{
  "head_dim": 32,
  "d_mlp": 320,
  "init": "uniform",
  "init_std_up": 0.0442,
  "batch_tokens": [8192, 16384],
  "seq_len": 1024
}
Each number is 500 + 25 x the weight over its row's rms, rounded and kept within 0 to 999. Layers, rows and columns count from 0. Numbers have three digits each. The size before them is the row's rms in percent of the matrix's.

# gate: layer 4 MLP gate, 320x128, rms 0.116, rows 50-84, columns 0-127
# up: layer 4 MLP up, 320x128, rms 0.116, rows 50-84, columns 0-127
# down: layer 4 MLP down (transposed), 320x128, rms 0.112, rows 50-84, columns 0-127
gate50 103:527476494500477480485478527506488506528455544490504502478530493485496551514529510500494474489437521520510492513530515472556534476530512499483497504462529489505503529492527550508507494499526482498540497514516485521495457523462516487490475538509555492592474475492492518495529520506443500529546505509495488487495466436527495486524501493479478499519517494522500503495485502471518462542512
up50 103:501505515468515531513470468496480464475531507493494519513480488539523476465517453483502534470529511533540476495482462486535485525485487522510512511533511478446488494482470472467555500499494480468490455465465507452476523529462515508514531465531468508502504494494541502506475497493478497553510532514479508451505500509495519472494482537460500507438479522493485492516490467473478544483525
down50 104:525485511518492451482542472478500493541498449517495512489491514476488497507486537539542474548537518495479487448517496469469470487537523486473501470467522523490503551500531477516498537473507559547501513515505498517563481506515477505498531507438531486501505498476462506499505522491504477486488543507490492481521501500450496479499535463509459518524483480493517447513518510520497471511486
gate51 086:490517472542470534469500482513504484464522473476495463505484501448520508529530496438530482521488421476483536514496499505500471476475461556488492493482509481489480505489537460490526464506519483506516481488479480461515516472476561520495518502512489493429467470493476491488517513545482507514499503550525543474471505504494520474521489516488486456497484480480510527519504519491508524492509
up51 106:473562485463504452476529497518533498477545502511496498493480494505518490495477498483499514517536486531501439529462467530495541491500519516498479515519484533518492463509447494523451498513464442459527500510472535546495541489465480497490484481534540487485535479477504490482500465519482491489520497506517488517494505524466536495454475541529522447496524483483499532471490472514495509515507
down51 100:503451506547500550491466495474477493486471459508486499511512514490465521512532492482496493499470488466486550477510531510505464524490482502500523483498520441467495537467545494495570484477517540539490479505525463462507479485511527484519503545477496503500448494528493511501512517493505504497496508520501524470509484483526444507520522461477466561478511533470495493543514515488545505482519
gate52 109:505493490450467469512482520546499491520494554508462466517464500499541498501493531546529491534474496488514504529489498468513509512499446494471486529487527467526476498499468471458522501497502465480533521503492535447465498547444537535499523518490529467508500482507500462486496504477509485481548524517516495489514537561476483499495539484478535482540496493522485504510479488451502505498478
up52 108:491523515545474547485468501511508486506494509514501539463462513534495477537498446516457508454519489514524461513481499541511468498443463499531512483488497517477511515467501531486481485519473529550463486510517496501492535502530512501489444486500473514532507500468520521483470507513501481511481499473506498465473453482548534466507556500525512499544470491506484481529527512497496487486554
down52 104:534499497447513438542490514535492503506490517500467465495475490520537493487499531501528464482451539475470509526520511480516509523549481513483493507498523504500482473486490471488528522506499469491559527519498500482507507553495514534493550496491547489485480515499503474494513470490500477472546507489523487490507568520460479482449478496460539486511478489509518509542471482459530535507491
gate53 097:489474521517523522475543486507501551511494472513517502517484520470557484469520553441506506514460493505476541508537509484504542510482483527508488531514449514495467515542483505544505485485479479489525507499491563462471517502515471466492499503488498502509461519507475492496487553502491526484523510514500432503519528536533502508474528519491453504494501501547479479522472509540469469493506
up53 101:497515514467491518506457510489483448517521513482455500507533480508513479506462501524458474522539509524495449489481465498486493470519506496493546470470483461516524510487504477479502493485509503502477484477512489526476462495500467555506458518495560525523542491513516502500525485511466453493472489520490538496418507466477458510494479516529519510507480510469514522486506526464455526532472
down53 093:499482508526506481512535490507504540487476498502543510479484482506493513485499502488567523473484521494507552526534551479497504523509499518491490529509515513452465488500471530525519531510511481509554516507484504518515531532507540442464504502474467499484460471458483501505487501474516544504532516480517492496572482497527541511513501523500475493482495494518479455491504500539564472443522
gate54 095:465481527517496517503520511518508512467481476477508467480518477473493479493485488548474503451500525519516505442500488545521514499543492500501536481527481516519521476471520504473447550448495529484469464494497475492497482509515451508444479515492535492503537524506502501507515486509532484472496533571497454500495521499514492497504501506485484537506478541459438494485468491464520492534483
up54 091:506527437508530477508479475490487500510471497533502540478464468487480497486476484490489475531474482462493481522485533459453495447512518449486472522512507503501542552511510466547471505505538493504549501520519509496506453494505504485521543467501458515517456499490489485500496464529491482523507484459534517541530470529503537479522501485517530504486515469540505488456488493503473518507534
down54 096:469448523496516528488511508506513513476500454454484452500522512488515507498486490549471542487495517529512501467488488542539498506519496530532541516512483525505509456483504532463460532465488509464454487488491491490499497521476508520489506464505529488512551526522511493495520487467519512497479538561470477515494505503476501505500497481480480545493467556433459496496467507454495497517472
gate55 091:493477524512475519514508500489463499505501504495474451464514522461519514472527484513529489445503531551486498478491497505539505502488492492455500540501508509488472509521509522499514494488503486525523493534557497565508542521491526489502500504554500537454467501453484480479476509443490485488496505511490494505494481478486522567549552437452479509508495478478518493505517487516491468506479
up55 097:516496497509507499521505514507531489484457535500499508479497484548487501496531459481506493523535517480545518454487476454503499487527464514493522526521550477533514462493530546524457488493505507514538499527538500480496447513462493462501533495488482473503502483480541497549508493440513466515509500526488480528495520455532479457503477503542510478497435479504483536484529506503492473499470
down55 089:482502491507499483478503525508462513467522452500516499531520521515490458544499515526473528533516513519515545530511500486502475492500511492504488481478428498517512534500484500513535511523469503511492494460445492483465550472457459534518487549500501491516484531529452500504476497538475519479451527468493453463508480525499513509456522497451499500518550503517489489510469503495523541477509
gate56 107:502519466477500519478486498540540516509549520484472514478486479491465461515473528464492527496506475523462479500499492439501514498516521534510480491519489488504456478486462492517506545472535496495532513512503477508487534428469521513549477499481475508544480505455479508493530529503528468474505515526513496513524497491495508516468515482544528442510487492471503456500490515541436496513485
up56 095:483518476488482516475471511540541509519540508500488502470492516492485435518511488446497497505504508508487489497522504484536507491533533522539487523504474488516484494476471479514514555456539475497526495512485461507491476446482512514512460524513473518486490473483458562505499549476501488473513501538521493501475512509540529539469504539541510469514500486492522490498512520528442479563509
down56 100:493506519522516501546521508455467491520475454513542512523474517519504529484508511493536488501497514491512486503539506559498473512492469456515517509522503523486541485527510509458505446529488468483492477506479506518513471543530488463434469509514511501450515490516517474491481487479464486539497527463476538483495479526510497488502505545435473512496512503509491549473515496453551508492491
gate57 102:451532509518514455486500504488538514484517473486506470563506447529517527523490527455501499522485501462508521519492491507489543505497517503493489496484486495491515548503483462488531465512461483498475468499471508503519467505543521530536519483525483554440475494583520502482494496539539493521531508506501489519519475477554515526515488497511468499492493487518499492507445490502474535510497
up57 102:508526486479541496570494494534524529482512512534447533492493477526536520508470462472501504461536468466469494483492503473475439523523525521491511490502489476506480500494504500509489479506494486503473485473487502483417496493461535524466461555513491526506469498520552503467521472520525487513538502544516487500495505492520513526501521509462477487471503479497495509515498510470468526481548
down57 099:538441501489453511471497496470459510519491476488499508486471552461468471486515524465531471528495498520475498541490488534503488468469479533482481492523488521510484500479484546516497496494511538483519522505493480533534550511511467463514525507502478439521538482473498515486494528471469527485506498497472496485501536524472478480477525491502545495521526493506531559493547544509514476487459
gate58 103:517506528492500501516498479490498443508500498504560490510500434517524550497512496523505485539513498527520458522479480495477524493489496459513506495500474487537476484461456481530512495489472514509541495480478450510504518521508490503470509481474559518516528483469517504490508489491537468493568487443516476517499494476501486547520515511497505452502500487508443545499488528522516480453539
up58 097:473509481502486484481490525523478534499499510496447503480503532499499431526459529496494514440463509479471514480499506498520474500505524534484473485494496500466524534528519511476512508494518512471448487542530537512501498478466508473526486489514443480492489507514502491502506514490464535505441537540469508482500487548488494481471450490495491545476522526509546484481518473474480506555468
down58 099:490535489515487523508557500507491457475473496467552460518538465508519554520510479501503478504504539552526447487488472477462496493467528467505474464480479478524461507501464463504508501521485506502502493497472460491488505526465484513472511485484526494510517495454528520487496503514558518515527504473479492496491475511497456542544517509520506479461456445518490540506491505494498495468521
gate59 104:474520514507511462505460514477518513510517464514502524497479494475485498499525460537511512489488457476476505529523515490510522513535495507523484509552454464471508466473521462477514502526485524508524484497511458470500530478504514476526520533464505494492538518507489548510527488460457546477543489514510531489554469455492530514485527519522490471505548495450529534519500448472479507477508
up59 096:492455508480490498463503526470490520515497469523481509528488457494530495523507519547503498498501513474461531501541533510488508515495489528542506515513480515462478460499519479493515482477486514488524468503514509519515513478491534458506502540485552499491575549497489519544534474506477529481531476496514444469491440505469527483528487505456467462480548479487508540496470486492495496491492
down59 099:518479498503491521525530484520487465483491549505520487496512522496502486519476515457517458552512533530508491457478485504495483483461478520464520478463541509559512552553496533501486522470523488496457522488502537486496490503514472541486498448543468525507470462520532485488470511536533478512487485477495515520474520517519499496481477499492507533499495522537479442516476512519534493547491
gate60 104:494514506452470503511535509533516544504522466510441468480466516481483511511490530511508506514521484476488569495500476498531494490544465538460522508502495496488472517465463496465500479489445507535503490537504459500500529521523503511490534504482493485473499524516502485495486512500505521528475510526496495478482493481529515564487520522437512502504496561498512540516444471501486466526460
up60 105:493511501526523503500541543502492516527487478512558545516540492536494477503477507494490469501486493494541445531486488526491523499503534483492480492459496550512521472537541469518544517488571485464533533492476543515469470448478482481528498487499511498501501470499490480540498480466523494478505482492473475519482475497462493462539518477533511515522505476493517471473538520478503489467516
down60 099:489507521459478512464478471505531492483522523522429473488478543465499495474511514494502496487501525494502568482526521476517477515505447502520529499546486457507487509466464500485462495483454486520435476504506455496549527536506497527471489475484527483507485531501509506500503529520485516505517511509497494476501507491546524544470485489466502476478512509503469519523429503532496503535506
gate61 102:531518440497497507470467527484499528459496520490550513456542504474492525479484504481476498507479482517497469507461519509523525485487505532520514521512492501510498541466504495519525522500519481516506532528456481478470485436511480498524490485468506478491503469490548503514467550522518487503550474503484472494519526519533519483446510525467449545468495511496498517544495449535512511517532
up61 094:449504536547501489514551472504504511535499457511441519525470479536526490499475519514504504497507518490520507482508445499495497510479519461471490481533496495508499444536524504502458508515502484517514499498538527515527559530499465504498494495501505531474530519507475515529501442487511491496493500474472481493490475485465508490519515463520517424541571505518518470511490531483473493483484
down61 096:490472489480493510492473521482505505456502502492543509436541474501470491470481485513505500502473489495491494496483517551528534490495516515528510505534487485489493539467506458509522482521501476495505487519483473483471530462514467479493490483454494489530495460476552494512486519516523517528553493526518498496543502529510502518435486558504450539513498518507476526566486462498527503538534
gate62 102:501495513497489475476487476492500501484522467448451512505527458507506542499487483477474485484529525483484522515470544536518446472505550487462477466447443522486436531460523533495478499503493495509505500494433528502516433513495451526509515496501505521509488501510491497485446487495510486489488519513515482507520511499483489493516492495506543488481514519506547528528455470503508508500474
up62 098:501480516474514475482500455476505465489496479508439534496483484538496536494465484495499500521496510485473554525513538543524506467482507523474493477491432490457476491483505506471466489557505491527524527487475502479461482536467465497527487529495511504515486506485479482503481488534468550507495516490485494489463498473508494489491524516507498474480480518516553527532435457524513464471470
down62 099:499498486500515503519546510510525524500539532485542447496514525474458446491513505489510523536494480532507452500515485473499494530497463480525513528547560490555523488489480476529519494499479532465493471499535438485500520499485515499497507517489467457463507481495524513508533522516495514487492510493491486455482465538510494506495481502505459538503469526503446488521547530501509514553518
gate63 077:508478517530520516481462500516476454492460497536537453493468531523494498535528453522495530505522485506445501513496539502508485491529523495487515466514534502506461481426523490468498464440526480466513495533516522481505518492492537509452489530491545512487505482512500538492498521532485469511519503528502468487493544473506511521506535497489515501496540562471480518511527526494527480494492
up63 093:536508522459493487480537486501493479522482480512492512495494470474511477498494497452453466484520520496511505520477482513468465532482511509494516491521527521569515530473512502483489517514558487511508482509471508539524533514506495489497490534534512452480536537511527562512553505498480506479485439491517477540533458508485542508507442513456474480515465531528535505503501505495509514485499
down63 088:433486512546505512498456529492488521493512523472527475510511536511495489494526470548540509522473486509485500470536519502533518506494476486501497492487459514458479485513514508521515499470442493493516514498533492505465492483499521493497504468468533554530462477500475451482479487493543479511491571529508508460445535488511472493512532481517529488489513514438487521514507500526466476487505
gate64 103:540471491523517501498530508498476510466502475489513509503502462493456493491468518486499483562479470525490502526466497484517492558495454486497549486471493476517516507483533465475482508503508484497536479497523475515486467470460543512495511557487492488507451505497470544520551542542501480539506489468530449499466530493490496464543505537484485494521531475495493501502500489495449506499536
up64 103:517493493495458491525508516489508483483566522486466487507503496480485498470508490545490512526474513460512537489501475527527465492549521489477478480486458507471487537501553520490491518470500435508466504495516501498468474459465478460503522494484492492492511456521549514488472511488533476535491502554484540513563480482505473467529498485478568500505500502527507508483499505458499477488514
down64 098:497543511483529492488501494497489504537468502493549513495472508535512501526499545451486487495507481506501486498506519460460552517444454504504508532530535503502525493506471493506514504486509558493497507487487495527523516519529531516518472514532496515499522510479466449507489480526456529485488497473493475520423504540513544540491498486535424476486498505508500507547517500549491511505506
gate65 104:447467504495477490490499547458473465526562509543527470535500521475509489458494476459482494509475516511535506507512468472509470479516515510526534511469525504542491532487500454531497491513505498498491486481454464536495520507502538511508488550493528488502469511516503482466534482513492542544501471460503477498500479486506510522471491537486534498514532526439500492536503533537508528496526
up65 099:506506490490551509524536474536511529468448494473440482498479486540500508539495515530508495504495484459468476517503543510489510514488502488485445481519483530465509509489508568467496506508490500454487532518547522463497474509500463462498527460529462484497525475482519526524497502488505462464511516535478523497502529512472491468523482461518468488503476490543518476485480468448500495485503
down65 097:469481507486494483489523545460493446512537505494511465526489523501503507478509452466488472514497505523554505541483460451498472481497524517492533475462506498527492556516497440509473504552485511523519473538444493523516491481466527480512493533515511439501487541491544474483509508496512492553518480471499486515507485526511500515513487534459529515487479497481526480524520508518504505507527
gate66 089:459481521467507529496510547558510474496551506487523458488510534568537495529486511518508494490514505539522517515494509495528484521489498510471487496503478450506487524459477471504514500498442477589475504518521457498535497500542526533513485472514472461477535479474525537510482491493493509509499523510525538500523516492524478510499491480484495488475455500497485505497472523545475498487504
up66 085:497495501485521508494496510541489487517499491465502460491531533522493496519458479497502483464508494498504515493482522497529455519474505520459462497499504476551489526446459470466489524493420522540512519481509451504517499494503518529504471463480457466443514466524514557535484481516516506481504514559513532514488502539484528517499479511503492498472512497466468513524443498520511495489495
down66 095:542526535547531474502455499496488532506479485534520478495477449494536493437520476474527537459495509511520523524482458509479507488518458516479466537504512506514478461507523531496502515496490519494495497494493501478503497510484518501496491478492515489515492538468486472490483531489487508493526525496497458538467501535453536484473508576466508477511544511535471521498497434496506541482489
gate67 108:503508485500488520475517517471504483500506547483456488470471497508488462456511560524503508509448515526518546511478507505524536518515519522480517496485536464505461459503519511517452492498490454479504508500514523504537501484496517475509527493519534490518484477489556498468530518535504468514485509549488531492504521537492568432492496494527492483445508517489498511505515494484515435493510
up67 109:522515490526483507508447520495512512533492496511508535513492480479472539510525487535474524536513491487513505506487480517509504540457491524483514495525504537476510508496509453463504479534495530479464551500481469484509474509482499473519523484512465463528505529503533493499463476528479523530495508501507496508486452514526453517502448519439525482484508463462455514521507529558472566472498
down67 103:466449491493528516509483480479452498476545535458471479463524508499548463495501483514494495525465543548486492497489513476471477457508475491510523482491494470505512500498463503538495488463488529534500473519491552497542507476504525496524514522489524514493475483516499529488508531529548464454540499490514531522507494535500552477526527453531473524480456517499514501484522500469510462499483
gate68 104:485486507527531431482506541528462494512510480502544553491467504487497516483458504537483553473529526525484530502535492532535484528463493538523540520495507486504518532545492520494477517472522489479496456506492474514493513499481469502489461530507527511551496483502519516501494524472520538513509492500500495516456487470497491518473495504488496471494475504540433497533521487519481504453549
up68 097:528536489514490517527545504492532504529522508490514515486485482504492522501520523465475544560482499483504437467515501450506475521506459520532489469515532469485512530514506534543493459472494499464504470507536523493536511533466492508532515547491490492511544525521498514461482499520493538511453530486516495525475517514515466455529494535486503497522485519495448498520484456497481469496533
down68 104:494501515461472521503494499469464522475481518497473460514521512490501458466524432486531454515458506501542515534512517485498517459552498488509465474463480536505481516488505469537520496507462508520493514513497483519518499453515527490505488502497477487471489498517462486491515486524517467467504482546481489491515462540470543488472490488468485484488494460458566510487518537493533500541479
gate69 102:502457475454502518479511516507505507460506511520501519494495475508499521524506534488482563527494508550536468436516501496498513553465505483471519539501501469498499502552488491488466449504477524503458455486498487450509460482438509537483490492512499501482505471523511507469489538487516501457542480512494541519480524527522474498495532545516484534478479521464502510506519485522502506520514
up69 098:533492530523516509505496506518515493479497553486493494522466485453542519523521507539509460529482497479519487556489527488510543520519470518501458469491483503492501508440535494517497505517531446469469544498536518508469521524538522526500515491511541497513529485500522550520539479534505525495502499493502506537525523485554480509442494503479509513504490519514521564487502474451511508483492
down69 102:443522465478522519506522500479525482498520459516487511505494539480469515477479484457469514489533469550511482484488478486458464511516518500446565548528493513493501530560469502459501481510478528543504466492464466521516451520482500488523481498520474459512486526513505491493496509476485469523508492527497490472493475481471502487541515507517483473444529508532508490519467499509471506481479
gate70 101:459471498529485475494528521480500468500503480501488490475507483515455511477444524491523492527529498531509516504505493503462533534522491529506546480509465485503545524529510492497517472507494520466539488484487442484449442470510491472510563514479480491498479498488484460491513541541528474480511485504538510480508509447515506494482460509480476462449501469510476491515471515535527494526470
up70 096:519485489470500497469480484509505507487519513493508497537477538493524488506528488507486520496461521469512481464473530483569505489490491504483465472502540509501489465498486457514469512530474504537457476508507535533537504525512475539505436472505505517489515502458523539500484492503482518541468544491484516506479465517483507470534538476536555535534501533517524528460521471480470488484537
down70 099:452496538541479483529546516485518455536493493506469462468477493492480506497496524516535475511534441533516488502483449525482494521491484519498542484499477498504521496521504490493516511489489487463515508528513480492416496454506532461490573519526488470485480515505461466502489536484499476446527481500500495488529517493486482539476460502482464476497519508491492478515465499512524517506485
gate71 104:466529529480504476485540500473521533501543502487491501495467476510422490515521459508508492465555442488510467497519492501503524462520484494495477503488471449519501465515490528485530499507458517511530478491457496452522460491488470503453518507521516514492523510528517497533513532508509441486489544505521487543502500519482461510478486514479519472550499499449470531495496509503513499495525
up71 098:494498516500509507529446476496549485483465532508510468504509512513545473522479493487506488511490518539532505543474510521494485493471549489490541490486471507500487512490489514451514523495517460513515535501503492493502465500543545512510494493473476500456492512520511523443501508521432524515469477513448522469504500477523496476540479570529509526459508480518538496544481513495476514466476
down71 102:501521548493515493500529524519468516512513485486501503487503470515451500501538469486483499440520505478488471487524491520501512493525493495494473508514503472511508499473507485530526463518501532462485458512487495491533489491452456476467500475507555524512512499490510508524518475512548444466556476487513492564501469493476475526471501455496514459568506518488448518486517511521468506525525
gate72 097:499476486508470519507532513498508479498512516468471492541552519510500500504474532511528531500484458553480509503498480517469484538526513512535513522541513503524493548499490520509525471513487505522478494504462515507486540482506500481520525518518468479561525441580458493507529483528508480526450470464525504460485494479472522489544487522540489514466502512500496489534530488464499519512519
up72 101:499493509513533528509527541499492495484499512474489535545531479464480470490510514520491517472493508514519529478471507488480536514544510473472485550471535489476503495473520513521473510545449521491445478538532488501488487511510540481481479510543496452465524493476538481559547502527527536495484491547523517537491477520523440501550506485490492483491493520505475520488511511507494508460492
down72 100:487494488465474481470497496524502523495520458529500491468480531555517545514498476521517497486545471472500508481508494513522467518456505516532466475551447509497497521492488502459533455517513496522551544472487493480502526461487438481487520512466488549489523490545492518450491520443490484524520527484470495482516527519467519500469490506518493514471476497479519538495502505517524475492493
gate73 103:493479489516497536487460495550488518512490518467500528514484485443452460524504477518497464497517504490436478488474523501527517474518517497439449504501483480538506479467538488491533496513494520536466513466512480537534517496507502497479488521519529512472518492512531512500468471537520501525496480518528520496471460490485465488519498500515477506448474538491497486477554462486508486439478
up73 092:496506494512499472502521520537489514540473466539509546480539508468492489502529526528551517514459510501475478524480465513501493500528510484505513488492500539490501524529506541506530533451490516482497520529493509462459534524513509511525500506526484504506452499492538463509496556491448473499518514509481493494545497513551502527509514485477522520513569466483533517538476489487541520543536
down73 095:542499511537508542489451485469499520502499511500496470500465511496479487481486476455497487515498495540492502454497525509484491494503535516466490513471514454548514485487518488530517448523557495518470478461491480533541539473501515485483495474482499512516501490499489496520491480505525491524486485476493529503458450514449493445461476508501498505467451530526502447450526517469473483469487
gate74 101:516485502503486499484477489461557487516483531458448508481513502514509429512458489533500512521493477542491484539509520527502509484552486483520510481493512503512466506527475508496498423523472511502529468479461494549449526485522488501459477481492545512489510519517479513481521501481554491540483562508524521518501504513512505459512477495489486456513524497518489512530482491481484462510504
up74 093:509512490505505507521488495522462538516515531506523533477458530495525526508520488490479470487500538507518533505470424486467455486431503497537495492495479538518534507468537506487512555511520511513470494545527483493554499507504528468529474527508482490465508472526514500524473521525491529480482468511504516457507480500463490528471528507523528508538499520500528486499468459482527517462485
down74 098:527492529525472499469503494458542455509504513494478489492484473528539460507507470548495522518494470530480481509518508514523518498534506482549519481521534497482463511527447478524505425545492526499526485496469515535437526517505509509492502461509524538499512543502479529489529524500537494514480542483508497535503513505533494468509469469465476486525489468487460487522518515473483483522495
gate75 098:501538495504475482466477523531480548506531508495485486514466500496521562559465552503503447520496487500492516427519545464469504531511482500494533494495502498495522513489525466490557463480494500513494508514512534504449493483478436523520498505474506523462529482505507501518515485516489529496485503514519521532486480549507496512526522474508469543525522504496483535508496488474469467486527
up75 099:517499468514515525462495492509482511501512510490547512514532485495530526501469502495442545520500492516462511517431523481428519487494452468453504539483492480493506517500476489511497494492510480463460488454509505468452489488492507505470478522517487542535497480524488508495537502498506550516454527503493515535472462524500479450480480501500539469518504482515457528496515530477476497479492
down75 095:474478525482526503542530458474512488500479477508478526467520494493463470478551480471507503482522536507536490552493483515558517508528528533520514496550467537478481477513502532502469548508497520507521512500484496502534519510523529463499510517460519486508500508475501475470444494522511471488553517505504472485547546473464532502513508544507490484487478501488546465504512475520528509511467
gate76 099:521494447502497510484537489479491533508495510511514484495495482504506529509483531479481464553461494516505515529542491457430550497501463502448508473527514488513520498519545540535516511501544465467494487506467519507484503504481491535522484573484495511499477501531520499534508452539495443502513498521514499496489502531501511448494510528525482509500498522480494518528507534489520463469537
up76 103:478519468481489513547537503459515531453523492490529454559500524514468524487509472499467487542527529514521486481532481468495471486490485475515504548509522497505518513474526495567476482540455479492494513476483515504497479484488484564556526537493525530512522518504462468532518508566478505515525468529546496485509523486493506462489494499478504524506520483482502522502516507488498494487504
down76 102:507489500515483476464485481540508455578496505526507523474517496493518502510498535489503509482494456477477506549482503526471540506518508525461503478498479483520470473550500454438529515491520521510512454512513464495507497524467508462446481454512504471474461494483539520474471470446522495475485548490496497485506492525481506522522475528515499482507503531495503452484476489531505517521493
gate77 105:511546524519492520496535512488483503532484491491532505466493502496500472500458498500578533487477500512476488513492482504514479483518508486484514481516496476506470528529431501495478481485500475509504480468503498504495506513442501475533464519455510530541489538491472482573532507521519500484497539502508482503472493500444449439506489496504504476510548521516480532536500525504535520544509
up77 106:484483433508502466500554507484532534480509502469540492480501539525483482520471521484533483553479489479512498497534519488459494519502537506492483513524547528493459481504479510497532501472509516508518478490487480526547483507496533513507498504480497488540479515520454519523528506462521515503490529508523476512514463529491441502498458536514519482472567492509541496554484492498505556510507
down77 098:501504517487547449513453490528476540480485545516513513513500490463478529516509479494481500495492563489499516543517489467500531510536519501442511537460497520510505531504516487551481492495527473484505525493513496529520481509515491498522514519492482484481516501499540504448548509484489454490454514525522476509488491514527472557512458445481471454508502488471497520504495510501526560480499
gate78 101:523473507475464482529485536454466491505492492471506507493527502512522472504489493490517528513541513497473487473499469475520527496509458530505490511537520544487522497440497540518490527473511453481520483437500496482504569492505502491511490550536476500472514478461462518541473486502490522488476479507532500527478488537493465496504512502456479477499447518495468489543511499503444525494473
up78 101:495494482533522496473533495524512480508530548515501515518474498505502510483478455517506520518481492498529474498483508517511426507497536487503532517468481500507448476483487429537536487519487553504488496526467521496514483492460472518484538462512501501517495507477518536497488487488516515515474491516475505473462474515540501552480526505547550507496537474492511459502503540520548492493553
down78 102:494491502450470478552441496482499523494472462503495520475549479493490484543520524470509493493501508494467512494519493487474550485528495530495496481521516512507544523510493569471481510474493467504512496477522469478458510497541517512506486536512477480485507471516469448512508510496479501467524510513514482514548511496462527515525505488461463512490464496501493505512489478485436545488431
gate79 100:492476481484491475516485559493483450546492508521485495479515492477482458533511459483508485510506516504521511516552560474503506447550478556521484488509519498530495558461504529521488496495496489495483476499527532478503471476489506490503477503526487494541535492486507570492496479510491479486454506510495484529481494504530469475474505505518449459484476510534494508482483497501490471441532
up79 087:463463487488474478530446529472490489547491513537496485474535472491480484538506450505512498482518513496486527511523534490516491472549478553522483517533519500541484571448499511497482482520470496500478477497506510504497486461489488501538515488496473471479526508513503543479506471522472455471473543529490476499468521497528476471491536496529456463480499526530508482475506484515493490461503
down79 103:503537494509524538525515441499509536431480502479518499505507511533505540467520528491480498531477492489452514493461450510494500549459478440480530510493483481475502456543512504490512475507501520483529530491475467470487506504500503494487479505496533517460467503518491441519502534517520525507522507501513527488496507492460520548542519511490570508500510503491494502529496510525513515549496
gate80 102:499500462518505536508542452503512466518457521522506441492462507493513450530510519515523491474458491526478464545528486487528507456474500527516499502468495493492471545511527515524518471507480501491550481522513486546481511525459521502464480510482489530493498512466505484508465523438522473492528513526512485439499480524498506486505529519516523465494490535536499536489505518529514483507541
up80 097:510509508490513488470474568481488490467526484508526548458491528515536519497530514476530512540509460469502520466484507461502514505498478479469527479499502525488530441477487470443505517462528526539496550481517537497513487494541548484526527493480512464516508478518493513499540465569505509497501499481484519510483492492462507504467522497500448506498517475470534461500489508488499485480476
down80 098:473513504512534532492534421511514454539462523516514452525470454512498456507506515518505479453494492505514480545512499531481513478497519532519465512511501479519512537516505516535500515528518481482555445496507511511488515511465483502493476513524487516505492531465497481519468508425529503487514492531524508460535506507494502502507513532483529475546480530500478502474481476528496488519539
gate81 100:504484476503507452455487512488473514502477535499525488496446460444496474534489486489509481485524509470514473486476505513469498568547495535479495513509502549572475506470529477491489522531493506510501479487546518500480516508507536490484502512481503483477493459480530488561446514488501467487496449502532515500553503479511515478473482532490496513495500504473511503490536536509513472459488
up81 096:497495536542509487494490516519504492521478535491526539493468458474489458516494463541490505492479572508509489474457498503482471484532490518497500508515508527520551537468535504440510526491512505521487480455515492547488505469448508476475505496492524506499527476494503514554501469465535491476486440490521508494485518536493538459518506505525498504499519553524524501498486481493526480454482
down81 099:500503504516484494514498540522468538496469516490470471544516525511539553522544533474513495485524486514495479489520494489442483518488507493475502527512495486488486481548463475521505516461473484490493484514494516495457504514486539525496462509492496457480501516541489489457536513530531472506466534491528508479446516526458471516526443440508484520477527503493492509473532456521483488466482
gate82 107:496464485465523502450542537474514520472534535485462499457504510491502491508470533534462525542476506478480553489527486493511534490480539535533497496521514501483499486517501489499507537475442491458482506532498460494498517533520493446496509489534476487474490492505560484526482506467476529507474527490501477501489445499517495480511514536490467501494508517528441468517502468519506517472469
up82 091:514506524535462491548453495502490473557484498528493503521474511513527500508540490528524493439512500515517446484505504507476473516523477459485513487450484516499466494485516502501524510549568501537513495470522527515491498470448494537499482534443523488541499498500472500487508515513515489526509444467491521484511546493491477521513494467507515487507476510486545532499478537491491503540517
down82 097:467457510476521521475544523479493491503508539490467488483492499495500532519459518543498496550482484460462541496515462447500504468476544524509494496519529527487494499503492465490505500490433471451471509519492461469496499526550486438470499496499499491482485529503542504539490481496459522501488513465519473508486454475504497481516503529502466505502502501511453480482494469500506509463459
gate83 102:548490479454482521500489481495489503454502461459469501440464524552471518459504514482496538479476471481499542518518473450532525500477513471522508518518501553498475502481513494505550541470493474490494516501468535492522493495473478488495468508454520484519541490510502504524472517495520471505462503548494515504493485511487520484497496511537521498519527541472471529496454529532540517516507
up83 101:471462516536490475525484471518496482541488517542535501542513489492475497554478475529500528527515505506531473485486530492511457494552545474456497507500506462498532466495485478506474489512531503501496500519507457496479489463495492513494511506526546481473481497514509481487532462553475508520517510448459499463483490489546498526506505492462508531481517493548535494494510477480433519484534
down83 101:536494500505487509504524486462468506476494475485506501463506516550476522435508514476526500495512468484482513494496466470520527444480487500539506501524498538523457510495494477517521499488465477521505514481488540504527512525478510490488469502441511488517521518461562499493470476514535479504437496506515516523455487484436504515488513506548505517497489500501453521512450542537510509536493
gate84 104:487499494532514502485468496482531456469506504573517543427521463488510501511500483488530489531519487536534506514489465487532540482439492499488494509526519508479506473472492515492494511515502495475549496488529456508444484510459498502522497481520522495526464517461490493561481487493491496500490520522513445506488504486485502430464508489501515457524513514525487514502483498506502448516492
up84 110:490490504484547475480423519485505473468498523520478497480503499477531489492485418474547472543549483517533533489497521476548485438483495521473466509484512505479463496502458544466499511533497479462521516508503483527462489532486525508516524531526499505534485490516512526491504506512474481513486509502518456525497502544492503511483518483472514451491517471492499518475518483493488467514474
down84 107:480520439444506536464507531539456534479496479469514470556478523513505504493532511525452537498491504457464495529498492523513493526506515492501477465476510500536494501443503472529522472460519506514452476502474552507510554478526491513501462496492495508478539505519488509451509505499494500521496520532483548492503520489517495511533497510479508520523504477521513484484528481486559519486522